Part of a small language model's weights.
Size: 12 layers, 4 heads of 64, MLP 1024 ReLU, vocabulary 2563, 10.2M parameters.
Training: a variant of SOAP for these matrices, 739M tokens.
Each number is 500 + 50 x the weight over its row's rms, rounded and kept within 0 to 999. Layers, rows and columns count from 0. Numbers have three digits each. The size before them is the row's rms in percent of the matrix's.

# k: layer 9 attention key, 256x256, rms 0.066, rows 185-191, columns 0-255
# q: layer 9 attention query, 256x256, rms 0.0668, rows 186-191, columns 0-255
# v: layer 9 attention value, 256x256, rms 0.0659, rows 128-148, columns 0-255
# o: layer 9 attention output (transposed), 256x256, rms 0.117, rows 128-147, columns 0-255
k185 104:486406456420439450511564452510591521528494376506524411497488465536494399498471555390471460518502469507489500499427560483448416536586493544473492548458449434502546526476423504560428454579500532524482533577474420453495533481526545519512487600511526525513505560531508578522575494468473543496595443483521506406498398497474480519398535432496533505462486564540516498387558617502477465528463476559426614463558467469450395434464465446543527509560484470522501488532548479482501448494629485432449483522469448453535518502515482505471527521387482507377469480509538470543441480440548476526414444534471567518495449499553447566411436553557496450541437521444487504492522527450425346516529528358569558541528497587446558465481523492409533511474531525549529558411528491576439509529472482
q186 106:467471403500380516590519471440545479507597632484419564535459498466524485522496586443450438448465526583486528574538514544481499427502525438484622471492504484487492549412443475537503551511593578440489513521474519542522425540515548572434522552571476448389525467540540472536459567563604485624459464486532477514442534542525462448565499471497459512483474505525424519514480509522452582498464434483496485430519412415383536500525487524496511523445589541510464506539453512484554426600428499491526475522502416549490476486453440534500502553562521596528516568464590562525492515457560503394592504525524378464560550489400494518504452563430527526534521496439448516563533529566551422540459485402541547570505503517475471482451470529503513509505515553442513584392573496500409567449525415
k186 105:426564563536512601494498485433576505460543518509522518506525559412520470495545466492440531547524520489446508481512428491445445383483518385569620546565514501535547464416386404438539507487471479554507478429521429528438431569468474473471629413529504539510523476535457490607486457528522506506474538474506498553480536512414412553538473463519480475517543514584451413606526527481507429519472446499467494431617526491565545509588535557505563444518524474555517574480564380513443405453543450553498546398454556509471572428512515485502514501530478433538539510367525554508436499525564471483565614541554558599522448541430522553538465540477488482478570515513542508556478600556468503539514486442467494519522509531510473574534507525393483565442565588500578530523527494498463527482425411
q187 103:499526475548533408520451537534422505518471527583474480548441568519500541472411542569542501473476436452537520462547445500533508499488530515484512487560517535456531540382438501567461505541516551505515526473453514464512454511581523476533481621447489538416506541503533484454447535580421530548490515538420426553464502475542528475586496541481553497498401540388555467438428548449437445516471456541602594437503542502524557483486408404495506427436509452530502450487512512530464503463524555454458386490579362600481504517559502424502509573481571539472446406471499442500546561444498538518441558456591422526451521453587438515527519530635566481465547539454534515458463455512492500516542476372482499403512550570592488539483462486584583659537480413489521506586527497457513504553471471
k187 103:476556419527500472498491549449506474454550586539511434523500601475561518461491492500554428461450444487556559438502471534488559461602442430478483488533502547422436578426490450490399531422537541489552490450562529429455534470487509457432558535327496489451489433429444586470514564480469587491557580564425370535547510488539428421571569520474595458500450493410552392511469554414473422509481541420529577498517435515535509412401467545501456458549415507392507529507541459448472505472476504540473467550479535528454619550479469503474583483497452466466492476472481558483481579461446495513538499487511541551418592499578585441465560517593557490485496524553517497472471378459408545426543448486438513523487487497459463527520514516554516476535504538447452493528561513496522445600514514
q188 103:431532471439596574504499548530513519516468602522446499589538521429552431494488468466518473557451496514467483465443550516492506588545545513514467429518419547387438553485550507544425557437511479506568490526528534494454474488478530600432379464447483554557420523478474508484425461453582448576553557553569542502457457594511470431486508480508433470478502513523507603547543490563483560466469488565524529524488466525438520455565526399468494492480461562467411479429586457490440501547468508446506546501478499587488556505489543533526513483555508393477503451648527512514507541422447505439461415429496497525489461527531426535564493462566542514540530588437374542427475399485489507548541560548520509377498583484626471542442443492508517425405508471415606574533531524450417546484517519
k188 105:511520507506543541464523483488538578540432510473448487590556493447498398460452541451537453539498440473479485602497443551522445474498455505510534407492506527500489564472554555507467536399500522561561486573471526428494580591518594556544474345473517510493530505567533523406508477525516407466537464477554458456551549625546501450562537589504494496553478479539447521527558503496501508407477561519498558532508445476543465481498553435539511512473536488409487449471537515494491519491461398582383421512444516530505438466452525479507440596490544520504468437551408492435419521430408554432493459441445474429484444549470562533459532446518525497462519607487452516480500396543563459529431540509567454402591533537511493562464362521468478571455535491311548540444511498458450494485556452
q189 099:548391539401437335591491501543446516539426556487552481499384527466501513473467487502559521462543569527441422517601464549494470537504465534483495501465512417458611498563559568459527454509583448471466425479461546565506522553493465492518505447460473443529461569375462570464539476496464521436576516433514550547473476496513592467578463499443461514442561536489526470491521471508449480472462455482451556492528492498547387536483488467542522497441513474593539544524526503467505509481490497518468520554544400568537438496518518474425493531505520501561499422528487439541550454508565519432615586527411427560441571458516584579508594447495480541495494527484434516423503602516397466494534536412527527519549644528529527533544483519537393493549450433539389496565551584552512587503481518
k189 089:527469525496450455523453468641469490562508556491485532570488476437478466536567509497368589525462450390473525454430508466534533470557510524447506529446556426525475438446485539492445378510559427493543476556420536479424556605446486426566517481437441447589457500416546522448590440471470522508541448500548457427439501493529534508542413464468457479459511435429527439478518462547472514532521425402498544512601443586452410540451443509559483395510443534556465474395600560533493502513492478418463513588534527549521433526477452402496459519483462505550580459579526472443445479516445480445519520541485496453516532521558525485471554434486457525453493506524462517494478503461444537485475448421488609544570533450460589474571507579525579423386499481434440445553454518481462509428544430
q190 094:549447419465549570574437495500579473440453581431508439457562560535460524521462509533487458522554475576570439404502514554413487486531519478566512555503503438488398447490488505508456502562528507500467427496445472503473398488479480461425504512458579598502499590473552531554396532466510587454523532541566558431435555512422532515479498397447572507402455522532516489491399482417522446524482474534494513559543479562444477377461589407443594531523406437499483454522492489508456562541469482494534490548496539489494565525506422472480460379496564534617528536562483555410496526581577476493465452457523556550590517447530563432486428437463471477510505415573527520452555493460491471525523506506527498457506599494599586465557518456488534474459467502531469501432550451523376570472402520
k190 099:528423516524477607503465433539645463490452517560490554479485475500646518497488487479550528555516505463539541523450526566467444426436365509606518544499540601585391419445488467558435455567494510509479510478530539469417472477573564553445477485443509572417487599475523414494444548437514555468510526475561409466511537511407556456488554444500543499454516513529494384475540519470543522426510534579527538527534525551545539416489445462491456495432417549429554513538417548484539476447468423478551503551508533540535377486531469483475534515520498575586504507514586532543422591489506511560471479382501490423524511526452530477472494448503593515531395462533466577505477536530471473516549485572556487491513461504430535509556505476443424404491439528476516499410458423584455587478532526
q191 107:525420476499561509509458497475515501549526503513446490460495580541504548492556513600556543484461432512505514400506420488464376434496516490566529507464569587524513535517470562494545540535588493573563444468581444502451449521473501507521648535532536542470470488441542506406475468544529414558533518506550541546463449501527549481540396457587513552560472422549423492553527491499508526528498448438543528478564457496442409440375456550491602480419535559485466548487501507508564476526535411488434538494440593469514510474523535550429453565510514498467427491391478491497603528583583486509568473446484469531555552524423511467477457448400503448506486537545468444491477491461536513475480577400598473466470501522407516558506501464412440632482518506449553530387366538453459544474563579
k191 105:574502524487508481576373532425439555477557610481565399524479484551503479473491457614475544458573421455471523484466445467474506437428489539464470528575541565490515463574529545464467495463419580542546452473621416502444535518489540470406455519529586554501509481563580484493484483522551531468465570459531496577448562449531534500495405471504497522497588424503425505511536432430525454496543459535515396573526507502495526449552440465539534505396526590429503470473492482536486476520497437625513482590445391424478561575529483554481472454524493427501492521456568526572434508570517543535597545450545534549490499440428460464592453480412533417473468495458504466438491485470549434557498490569573470553476546514443535480550480454413516588469467572506506524472568468584514608466434566
v128 110:443408495562537550444530496418523609456443531524568500578609547427534472467436554480512472509523461516402543456497512431479488506531475411513524508460520528433434598418426530480464489503495583607553508519550404625513530494532562483533475478402430444532449425451524440556492402524508547474503533418481500550606439543432604463494562559512463463489523532431556408494536499504511518562459529568566480541510564456433490481507546545489422468527504494544478534537526529550514500434506538493441432427466458566500512416418472510482584590466535573479538565484511509519570469554559538483438557547550498468586560466537524468537523549473498478573590629545536465569527421482472465445516446536522554520464460397478418481508480520436476517497427495505396481459553470551465410481556420
o128 101:531491491484403546508492525549486399564576487574470502481535518499455474541403481519460489565486575515570385458508504600530516524493575563536569507448445452535564415565484483519528456545462540501587421457466526562500558537515631551525577502552481474557573557496452494485538529426578557417587418523483374484555495510376568515429593487535453586513485462534428464508467444487493469515392532513549524482473546607486482503478489510531561544437536451499425381469427555396412464554502462519492527534431562405502489561449527443483502413425496490430454512508445349528475520517552537511577490478513479547472577460521467491505513496526485527478533535521481440458431574476554523509548516513456490559534573493490495522331514495451489527493500484409517486486473583475557537524519494
v129 099:539446527466503436447440469517439454496413541479527458573460476559543421481469556423474394477459436506602474533525459481442551529432514538455456517453523526456474411543540524498570514543537530551415462594507573588502511504482546485566648486556519505444448570474528551473470491490537547479453545499441460486519465516519443518519428552522492436492489455546462398519500515407541486519470388443457492606475495573508606491524505525454635537584509500496504487534490453529529499464496515407444526586455502515564562464523488434436518398612445468452552542475423599490527512503572476486570518382537424501485565512440484456609432467520438515553597481502514411567466584546475520415475411488502509523458452522523481545503555512495472432518499486484465522359526527499429555607469516
o129 099:465564481495428494514546490544449494471470499527484540384517467524462534575429440574559558476458411443403522507519420474657468505561495501514564491530422446506570510452541492526497582482548485475495568470477449390533457566442528461508477491503491479496538548409521399507592498478478572547524419538535536593521499436562524446505504405468557492496512479606478570516432486488508432589515485540498444462531534573562500460455496561485479482478495540454383506425475554513516520611458535486453415480557340644549512498467457504503582516414499502526400537400507504497501520504524570524419569568479513430538413397473551462519509519548557518487557481479601570468522494467566512509439559467490543572524458493556495522565414454479478497449513512564437489556548506486485479511515385
v130 102:479547496468512503502473526445493474581509424368533440506555517578440451566471463566533450535600472478515445459596480488512447485521471472517514598592536430446537626520487545470516493465565615543527555509539540537527472500494457494460417460487534594458481560475563469515435519546500416583457554539473496539483542376481534537500505551436456553482578478548434431463499539436503504551516549488449507443632441442519455470512451427505509445434549569499547451505441570561485468445528524554610585583545473434478488533486521616450534455534557486457570561463541518491406423532562511518480448489468523535499598508385503474485534482481469494526578451473488549502532531581397527533483465540472568440414403478435491532459516465502465446445466434513421576467459431414541548447440507
o130 103:478497560632415503551569535482570433430454525490454409543523453557556522467544551492451519460421502510446445449505465514505545573631400468456469491474455537621488402524529507556395415522383504468551589551486513513424583545401471466502535477527478417533472544520548469532476536566456563545523487455617481492442478586521412455547562450526521497503447473574541463528524470431467528525519515546508448599516531478451531547530508529515553499504529527479457432425563474546588412551486441484499506454484627541487462398450502470438489527513443526536464427519404509468518579578397435530467536524510484465484488518503504545468513450549513546500470591516424427495481488524533425415502570548495497506543486502501448466551576376417518564484518504473527594539553476533511444546564450
v131 096:508547456537556534479496564461451550457496511461507504480428549466420417438546634571591463582490475539468442404520525523497561541507444389537487460362542461413493420556477452490486484515506448647566529508525554564381450579466457421459562425486421456407423535524510420432578512529616505444483459557554484529545501504502443439574567523478454543491607407412545467579555598488446594501488455437412476507470427471514524535473476506559454497511553499489468427540453563542542513523518456519487489508482413486483510477478475511581565477484487529507398499550487498524567448541538536518545487541412523483503498463475502460502530485508553538481494504538539465610458457460507480534395503560496490587485484471532462570493603460496582452535546568517469554522510450569501572491466535
o131 100:448488462395602482542506541446462509455506482514524585561552511575516485553476464527515468491452495491523495459559530434562509509638508490510532524516452552476561501458621449673320439460460545429547436452544487461579467501449554510561584543490540448477464527538531564553464467528388506546533527467517515517512489535386581552452455479473433541500527503562510504491518461474548502521570500509524524483445443505455463494520537494461441482455546476478510333509522534476435459484508535507547431492520564488452468501582520400532517525508519437455510576456614478495495545529545531508427452465535474537534455478415478486495569477569441525466553563478460453485519555486414540523512568496474490403407573426512490477402560419634505436408506547507591555519553531488424443505522535
v132 102:491392559505441476524595534442564549382576566586443422486521538459549466504511520532388446496491507450387551506516546543528432445503493502441539444455454539559451464509548571490476481429497521464528401514514603508503585520453561554551584412501417562522512475516478423506471535504381575603444552466522477434504488550534560459507521539480563381487442514592481532506449442578482454459507473536517424569512566392472517469497569515526535501557493407440450422479486502564516463403505484520402500377495523620435419522494552486555566490479466527500489470394518552465543479465534516402477495503571449511524537439500452452497586562526458563558530428481484487479520537519557536536489518472447479504580545472458601473492454478497461424462553484466499539518529512493414461533500418
o132 109:543536552502438549530530482557499458487507473552539470565482391473480489533628588538544454536469436529656482589463521524511450500479516479531456459463505435512465540476486531485624494406576447534457628429589448527438422388543485499360506578545509523541552497457521521394467510468514516445509492470464532534531521442496493483500441493489490567521548499541460462546521523531448441428403462558427466440572504643486528480526580511463464527544565456433420465527488387516521508523431480512460520509476526483467519477485566559456502531530590530539442485524522470536492583479546600486525517523490490534433511485507465551484460549460505471446585557464548446409506525513427496519557430580497432488399522512496515538435540437481457540538540402485528422556425567380464560428577484
v133 098:607593508552634385507520484555622387534497451559401500432472569551517490471420495484520548515390456433537518560510513515522468448483610439527481488483480449458609478452488547473544555520524373366579493516492446532522444501522553441495504611457427516423465442503598555553476561422545516508483519501505428478523507492480516499412512526427517491462518426405529502548484550502517489520599474510564466548482417485450582471497526497500470599517473525531500472445580569509513518507454445416473462493508485507511491513408498457481502537482483496491515421470572522460580493468502515435515462573439595518463534417553537598520498458502478576567508540550538525561440453465456409600568485503424586485436501555563506497413450487477472498511515455474577501499577413486511457531499461
o133 105:498544565465453574603385516504516479540531527481554524562577514545416473508513504519538514513473393501452435444542444455497550478587452528415505583559488473515365538523566378489473519494500570573479580488467506538494532521476482489583438541488524420552454507518519503558500416534504424402483557422489529471506456521533565510499531499571426484423485421539560521502601470526537467584563411340489592464479577469516449434441483433528498482397527549492422562543438521490559513487539466498416554531535480552496553517603519494542438450539522493463519532458417494505328498461558455493457549506504498559530545607518523437504574605456591483468507446465478468419531528531486516491458526477551457581471464420508575444536510536484492463467453493488497432506449535481488542589518531
v134 105:512523492503454504558495464472480450575556513528470470486492510633455473480537551438534467449477450504469442538592540478498523461567588462478573465550467461528536571390565653541469603576494397458559522528467426555508487463488543592422436456547470506549503436387441458576506435553438366447485565469588494475502514555442563455578483443537418596440484507424435476460491467515464492502554441582461489465563548477544476569543559515501551523477414468516439499458509522408524563486500477510417529535440557489426547556557550423451438540547502521503473434476485530565566514449489501519504511523512451424517497582552439529460479574469503481493536436513480453433519412441482518499518508507432567521474475493615447506519586525480565558527620480443448479408478561588502448486500525
o134 100:592467555554530519492500497537428456532507547509520533481442590496538536530422543495497557610572484427472494524433441489494454535512519514536450559506483510525515511530473461420600470575494555491409521520513603419504605518453525472571492500564603511466543578686489545359366490460514488524502471525517493540523452488557392483456489571520545487571500456474445414471520492491526459506503588419466531553514533488547502519479401492497575485475506490475489514543471409480455582492491562472484519480480375558488469506506606595496542456463553500505510564513512446470500510493433497490462477494492492550549525437526515553389478469598472488503531582480458462448438505369425427493464579564477483515464465578485479558428438551581477458500442358540539546463474396456505520519507440
v135 095:581508526564495581510481425436364464498529486499563539539446569479609447562466442496451519441463447496485503532449498526479494511471508579525393437424481460522519470593532516465535536513506466470578576475470516496546477452444503390613558469496571484529474422483505518475485455530528491398587552493570527471418469553542514499472476443652455503453577465475536490431586476412478442536491542581440477477518564464440508415532493436561500510466480543420561482511520553495395520473453661549439538469563491499518513426520534480492474413501432486514498526479524524488564540541536514559535493552564488493479462549459496493435461541514449447471463487439442483441489582451483536498495604545479530399465544527439477524356517472519458474445529637573544572545451464499569516490583584
o135 102:492358483465474531368483476433548470520619425474499584530543498502437502518485515456491471500530528492430436355545534485529477436566539505500560511542423382508505523527460557582467561515459407507522497573539495532427517449546489539555457542455401540411509506490555492460445491464578496562519481513473582523453600495453427455450557418423477423508436512489522498497525426538544545513496497549431491479491502506480523599531502514510537538423483504436441507605449449590489490513554434492497553469465478533452419576548436574555489568554486505480434530449469480489506519469550459434421519457483596454553499524481479519619497491614470579622488597543525496581453489530474478575585485570399471577558434518527528501470455559479492440541499462461504478440429576573486471512465527
v136 102:525508496506578488494543504487421433514516537509522491556432520525540519453418453474498603466452462407593542438501448549544523416412494584487572481520438483479507489513548465503497478426445543511504521457513606550525571415440456467529506520482487557575496470456546440424584423539488467396427557373488504545416544506558410453479531429374516530523487489571506481546509493522553534456467471481525598459517489484502559517502473501568374499557532536488488504536512552432587414545561518448599481451480484401466526543494514526389464523484465481544456516469502524518629484579568592536514490443528531549487496575539546501442472492504452451478405665470430453539519522516528460461459437431484543544553504439528549482446542512493515470454458418518509584514578536533440354478466481
o136 108:459477563507492477561498480460519504555475445503460449496500486451502581516434478450517473514504582473474580479520526544571534426566518525555500543531548480499509567551476467522536477486507468428537486490451403530607499464512558581480486476518550466506539497431536542568504534568551396427486468577596491544555483514477472463478521424474517544500544428356533566533571604563409424491461512515447489539524495451512479506488509566423501492464498515504562490522446431506563366438415594516518560455462513489505496441543511544445542527611502550424486535547484525550464495486574395444495493535392533488529600371464525433541463480582527482538649482538533518533456523478510431462462526446496362515616534514448415517540432463526399536468556507521439545523397475513395449528466430
v137 101:481407379487458507504502479459542464461539499502486505540568484552520542481463557527562517504507412484458494442536566550482476450575524555415547415471545438533533454377471506475478490598534453524478476545531521371535549418575530440488487473508460481510501473467550500482414478520558522518500466571545514494525453495466547411536571425420479459511504481553454405512626535484598491581405495397510422519471488476441484518505516569476591444561488531519451486484444452437530557510498497412580490471588476519407523477504525483466533573412463572542521511588448487529596503424496437516524545498499566570606456522481486553495622411465516464415564480450538488518544427548518485567528559546484466448590559435518412451576511460486571528416491388510528539502515524605573481444470489
o137 100:480472506565562622471510571546476532488477400608503398543446497444439445454519466502475578544523555544479531431458463455533572457499452585517361544510533565620517471565495536563619491441582417541523524452524592590535494508418466465579420502505573543523485502534441436521565465532519407482509609436503467505504547535507445504400495482491481567469473421516512497442514458498485440519543467573530502518481425543485463470471563514532497397479392549487459457562444608485389491580513556512458489472452492477471531496414541551487489542518487464435406449448570499451409485506473500496549421553504486559553500506500497424512461563468478533462500522564549531584463505472415481525518494505407541387470475602532458531539630576549510476514506430443507477502548540492473508489522487
v138 100:568494549438392521465496528484404483508434616505449563480510512493569533541522432401470524459487449523470559593545540490432513508501401537487463444473515452615535619525510594498546526487531451468539502439393543527488471525524463563495456437591523510446541461465482553453486504489535541547544579597485488475449553426482457503528476453463450531507556378484434481425516409382465594487455486559578485525524455486623485496439549368512463578479474453475491525535485532483448466527511453422539503546480534412541584389507475453465505534464481503610487534557531587564525565627494510564514491479566545544365512531545479536404508565551510495540448516481451426467540453424481541495459509500530499435476530476503491488526570549516465459470547554483471550494491443584458534454436451
o138 104:470444506471499418486469496476543530602510540489507471556462532525478589472517525504507484576509523513513458422464541458497511567491445478481537429528424520457500497580499462413554578542517519451501498521502549458470401456491474475528576479498538494435494499510543576646456476427306601529467458442491568469509407481473472529473551480538502471475447463541581526407452484537488418500519538491498425573417552554480607517520444573500500565444495527470479559503436548568512423557513479463500575432462555577579441540528504599506550579514449414502499403451531555522474507472491563531519466434491541485479564603424447542494504423433507427558553454592435437468448546563515506507470478458502387492516439514454529633478568554536524544519456443577497478610584470505477471424509493
v139 105:468508478560570594484463510554526495542601489454555491455583502452460556558501552527424542453548481419563466468476517468559590454534544474560537565511545539499433403447451561455504507514534488532516561544539460557480509435440473530498532523495434564424436393486521525448522584528478499462509434384471525450533479464458419523525492470552366538488467535485501423477556563575426499406478562471534588435472495407474490531526562568530460586528474539507425445485456488491499558504527431500481413464409488578442439535481437471542472489579472472494394467510571488514451407505507533470534494532499618506512484492493526531504471490475459598494399551478468522499483490477530333576379545495446483378455500543474502477569539471580552471474429491495428474530547394518455576478434549
o139 107:448588398487477478539487456435636510459556470590522528513504444509587514518486402468512427527583573453465510454614482510573497581480569487478511479459446497412540535609401509553490417517455522575499527540453570516453445421572460530553311488517539482558503462537553568539549527566505477525531474554511452469374516645525570514496554461414528486482539528415518539495496444441509562460516540518474467528472509452448530518578550500485508405499544472510529555503548480501464550546442512483492367578532389535492475443490592530535443551519560510497516496495472529500463476489543455517568469527529489552464547414518535561468508495501506538472473378476462518442407462548456504485565466510463509487463491486472564544434410417383543572422531536535479541519439493486458528534479470
v140 103:534514459482501491461557460522426471451494499453433499513538448524494458348483572488536475592395521484519483539590504441398528553502505436421493449522464523545381474511486490459508522461490537537533398565452432447531533519594528453470572453427365515463502508470494585475541579440469480449496372563482474577519524490603545505469576524504514454461545505483527455532465496521548442641599488441520521506540480515389502511498378476526535439564397499493537543571508522564528474477406554431537459493393531490579516466471505550561453498484622478529484493498444600488409567477559501484513523609528447449513527467556484498508559576523558500438524537498550495510522454481465493448502436493506548577494415475532512500522506527490478498465571557406505600491559390537428557508511519
o140 109:511534535516546365520404494610551575624507574471493563446410527574592487538594440463534479456565475534527506538466419453547514552543509478311621489378445535505531498439595509506547508450549493502521501464529469520529511543550567590566448499600493478543463534552480435446483465580522501459607581473392467479426510408464495481433445459543386558482459456500529468455466562550515424511492479484495451526478517431590458451426496461471415578565513505519515509489542508492460361527519524528540542469571515512484585508450546462495511483493421511472497476514506425567518549524530476573487501541486551535446503482464491513504554508498474478503463533492523541438458468439478443531497553533521619439497451464442471521456478517480523463509441473502441522516520626605522460513456436
v141 102:449526520472428495509474479475484481497560525548519528516508467382535471536506502606473534577475492566501572422586535472496433482503549446498445357536472464440494556373509622554551514412511509458571514583521498470514500470456524505580460555426455511476519425527493431506526532486495495520452545482480468529465558535485419449477489536491489554519537556572471459469459346457429582538531495529513479538540592473484496509533460532491482494566433426511412544548414518573507456421400480508495600471486517495468381569573542485462409391496491405515527442531502496558530432489500520459493493550538402400492500334531486600543512566466535493484600455469562534552540570593456469486605545458442558482542512477481468536483466506508461492555521430476505474507536516550552486568431575
o141 102:580463539492502528526537510477556494506401530465428538607502460536499579494552493465507514522477429387512472527518588482502479552527476500561568554499537584568455579532483480498497520537534416483475484429559559559411585613480478550450502473551480439541440500455548533463541455511522453446533447498478495512545466527536451415518510568546590545405430457523492468549557474531534451466484494550524493506593414379506488568505538490475472482513566540494495539528495493457476570459545496479445475524507517524454549575450526484467560521475580666534396496524437503491494406466450518393441463469576495502518479544516466567417505473536522513482523518568472482330385511518487508470356500597487534421608489454457546474454543564490486444418494546439411471531423479494524449445609535
v142 102:576533457481475503524538482563417534580552484404573555429498500548455394507361590574546610550462472432594460458498454453527505478530501469491539505569540599516520462500520453515523520511549512533570501504508459514480607489597458492500506465435487428546501535496508439439499492547535350492495440445410462548482455444486578457438576494468516532520526438402479482415556521507511488607385529438490471536512527456444533453530495503563528607519532513542491571565567491494525497369506450471593476468495524535453460452489456408489476480523619420490443480524468484488535484488492503548482468525406521384550522606515537429593525507420524458463474588459445498499559455505506498535607465450487459534470553475599559530496502457524458505513536457473555510505475479463514425529376539
o142 102:529545576431536396478439480476454562467427480562456438525525580533418554433475390555490400512504492529377512502467535590499528552524431439473479500492497385585475511554473469528441485553482469463414535442488522485582533508553457554594553514530451626554492475438529444569531566515550484436492512423526523547474473473501414482479509490526510462544465555391513477476473512561544444498512531487455549395525504481438566555546470483465452450520488552548557432467530550484500536509486630453523564604563491508560450436486506544498547511456445463434535476522543468448386589564493382503500501476520484513368517368573508561477413500536627591478494562443506476478511537477507519519517530568507582466488467462475530429432564551549524469535489511474419489493551551531538489560550451
v143 102:538447516493409486541572435568571458570465468525463574595488561384452402476440520444484559473502468426449455516518475476559576474554482395415522447445484502430492512457563502380569513483460505504582458500421451363373547486532520498502514503446466531501512581562465517535535542463539589498437527568493411476512484510476419537484563613401473427491520416502522519539507572401491567504480456488527449520457481496419571542519576555513454609455396482478486503526339491513569517422490469481458502537477523501515430531534492535481449508477537521422599490457501515502543585538513553454582503448461485481527508468612525450533537551523412516457470422564530540447479470515595502504555473500492524462454441557544498517544543487482470592494560485473486501485617551497462514461523457
o143 106:403484457537529495528391417430520529466505644489471411467479499424377542502572526465521579528414511526507531540521444431499438571516515507525558554571541509480525505523509452576505439443501510470476562473482468545499523552603506476597554494509500418410512440447555453435432505467439487502565459494563527432544507532518570543494430451597506509517551569562402499467461407522482473445505565591476546458524550521594445476498483440592445569558525507475445511456546564521354445545489488446497481591513454443495609479457433494520505509613430419535517528563511564520461472436447516416505491565470431545510503564437391582564471523399514487545515532497450502505511556462509535445504550508483500503592469520454587502427431464530521452492435467486501480547451541486575507558497560
v144 106:546442533463483492561515524493515583508501469541566494452539514453421487422357503620463572521595490461378556515416577532382457517526560505519542520508535495530503491486479497431532489560520523490545432625527498547473415581531582488532471556456511479565459513545495540418483504554478467449486548475405451529459414570507522408498472480453525482512456449475482413445503443554507545437493574442520526422472545484566523507448488469527593564471419556494548561502440522494477475516486493517444485509540465445435486614450471453495520539500537468467561530428512496567395542515540533526520472440535563565481438429445430497602502310417471450451465505505515569395482503508474496539458401542513507562511460428504552556492436480565515424441460486551488434494420438480560472467581503
o144 107:438532559485470481472461542542504444457532446489564460520613555452573567409449486420483507524511550560697492480549488528485514549439557517421444455461458552454547671489463553536383593468542398587452504497462491477527544495419511517530528427490566438597510512471497492466538517508514570489451445474519511484478440466567616537440450467533498478535448539458478476463441456542438497507539504546480474577518535507394467470472438556487516583589535509499493415508591420434516589426531478465473413488559513546580570482499478447403554548471474570470423468524502517438467484499455468445478534496603517494544456453536446410427518490503523496556554476512520410496503489480525518533626519420443530545527523528525419501559511600492552533556519502446459436448495526478485441521518539
v145 097:450446450526430572407466451529426592509466456428450520503580393557499522472573515493431566485453433465567497469434420487542581547561472464421521547509641507462565477563550471507489488510462461554424565472596470431433528480485560545494440555543484586405546539513548483585542490482480484581516509412442505541491507510419540507561453509491446512486469563507401540466467546449446455391446462454468515552488486410468439470460505464454580492558510416515411499490438471516547549600456517611568502473452527537545581520528467597566435412496435563495585493499426522473444526458549472509400446455478432540511502538538483467524531483579499545493496467537549592530515535535526503526433528555560504457545573589454464545468450466474486478385560522574507502474496481561449553475433539
o145 102:411555507480560437517501524403522456487477494506474486501483511569507425578528516465582501480566510503497557545479474494546480398433499561490477466507414491511508418443497476446456463503505432569496423576418479540550567514484427522426438507520535493528461509509627513549402498406419449481554537476544516523491546538527408468558506571481581498468554547490481465532477544525585532513437417500398488537628553531522495560485479497510470475489453554558555498546500525503487534461588511540449407481542467557477482486451432517499489481626488382515426547512569385528594455502450596408509614565508516474424538483533525506523579468413508500476403409520441409588556428498582467436535528453446542380489522481535490483429552595532500499539514581480566469478458484543483503569473456
v146 100:508462567489455429535421427469487535501429512581507544497554483544497487497389546524437580536501473463547462500526473489576561493397550526550444406495611524532531554588465502608515492490433541488592471516485451487580506530465486561559393526502438504470486483457478536521568545518551429439478530438500499425509492447490535499519443620494551559546450587589565570495515474502530411593548430403459451563422463584463526506533449466422543419497465485442449505544474491527450494423409444540523461554490415530481447515504534520485532520478515454498653528621522454514500521484496565533526518470474420558559488485470550488483503458547492486446481575469525529514598433458621467492504398499532471448452516439519475513548566538390558557431551524432576467455578503525604484505475519
o146 100:492449491552507489484503468587571526464443501456503479543462491544537494486608494539547479496534463411439472473443469478496447533546483589412532455509535396456525474526392547437436559598419518560513506569496522583488521592494604443434563554586546505474437536504512527536558549394466429530502486494520524509486485505411519535435537457489488572558543454517503487556381536431477505490532469536505558492585493429572459511541519541540438487552419458544562465461554479497532513365453508504503565527575545472559532537511406486445439453590454539472362533404531554510447475390488439479453505478435456461489518540643505473449483487481456578396528493541521555496380503542518464527528475559440614537476541493528618515522511449515499485525418414536470552523518450471516441535449494
v147 106:412568430530518553510432432430522477489541465517487480505551561571519491531540475523454540446490497525507485485481476540568465514522488512513615515498458457537599495453451485557377519381471607504467471432443568497514492448485472454511492465481522549446481498457471435588517451482573481425485569542529520495412505449446482579482455540494587538534579604483571428548482498547541472497504493567477473557513454517474487470448541443473502441486545562472517538488455502538475536472585480408471435434590536446501592442519476444575499509534450527428547510500494436613609427485467414432475473529450536520451491460500572548528553438472568553518568600529496436509538654462492488391530477488552528348483540539435544482548501447526493432462522567422451532576633459533464587503531543
o147 106:462516432572523523514506530469526553439616489529510538523556475558533568472445456507486497502463497576561510485573485483440483566509430467530388553489615489524408495573454453554541446576538444527518446508540468530569495470529471470469557515610460489487526536579502585474444571511474503495509463508423507479553577553541483430536491534470492459415475463506491516479513493557597554527567431394560501412574481467538542534472495552416527545431512465446481484487478484521547396594559542561566578549465531463429535460478543516453551485465410486451415589420451486531470535507572477487487534552536487426549447535522536396494448602509415488395456476448526559489524492503558474437551438542454442448664493502521529454478502456481569488394507468579595479456432456501412432455503412
v148 099:509507511539488604513425426516351504455503536550611511442494543494497376545485495510530446494535521505467565448512515594431531470541548434453418490468457563480438478537474508578445494512458485537553449469554539562587437387489504472587499535572445563541543529522436542534557490496439476514522524571503475456538454534478513404606519437520570589472578462555527457480439557524494589500505594515468366522468502536545451497541454440478491467475440439518530515575457554505491446539505474454597485447513443437448563436537503517558474554406561480525525492608475506504525571499566535509515523396486447509455495528478495464465459453452494478479492507404612552398531526459543540449466615469521494479560504434379488419446527402510559464479474613497437506547491511429462438465522507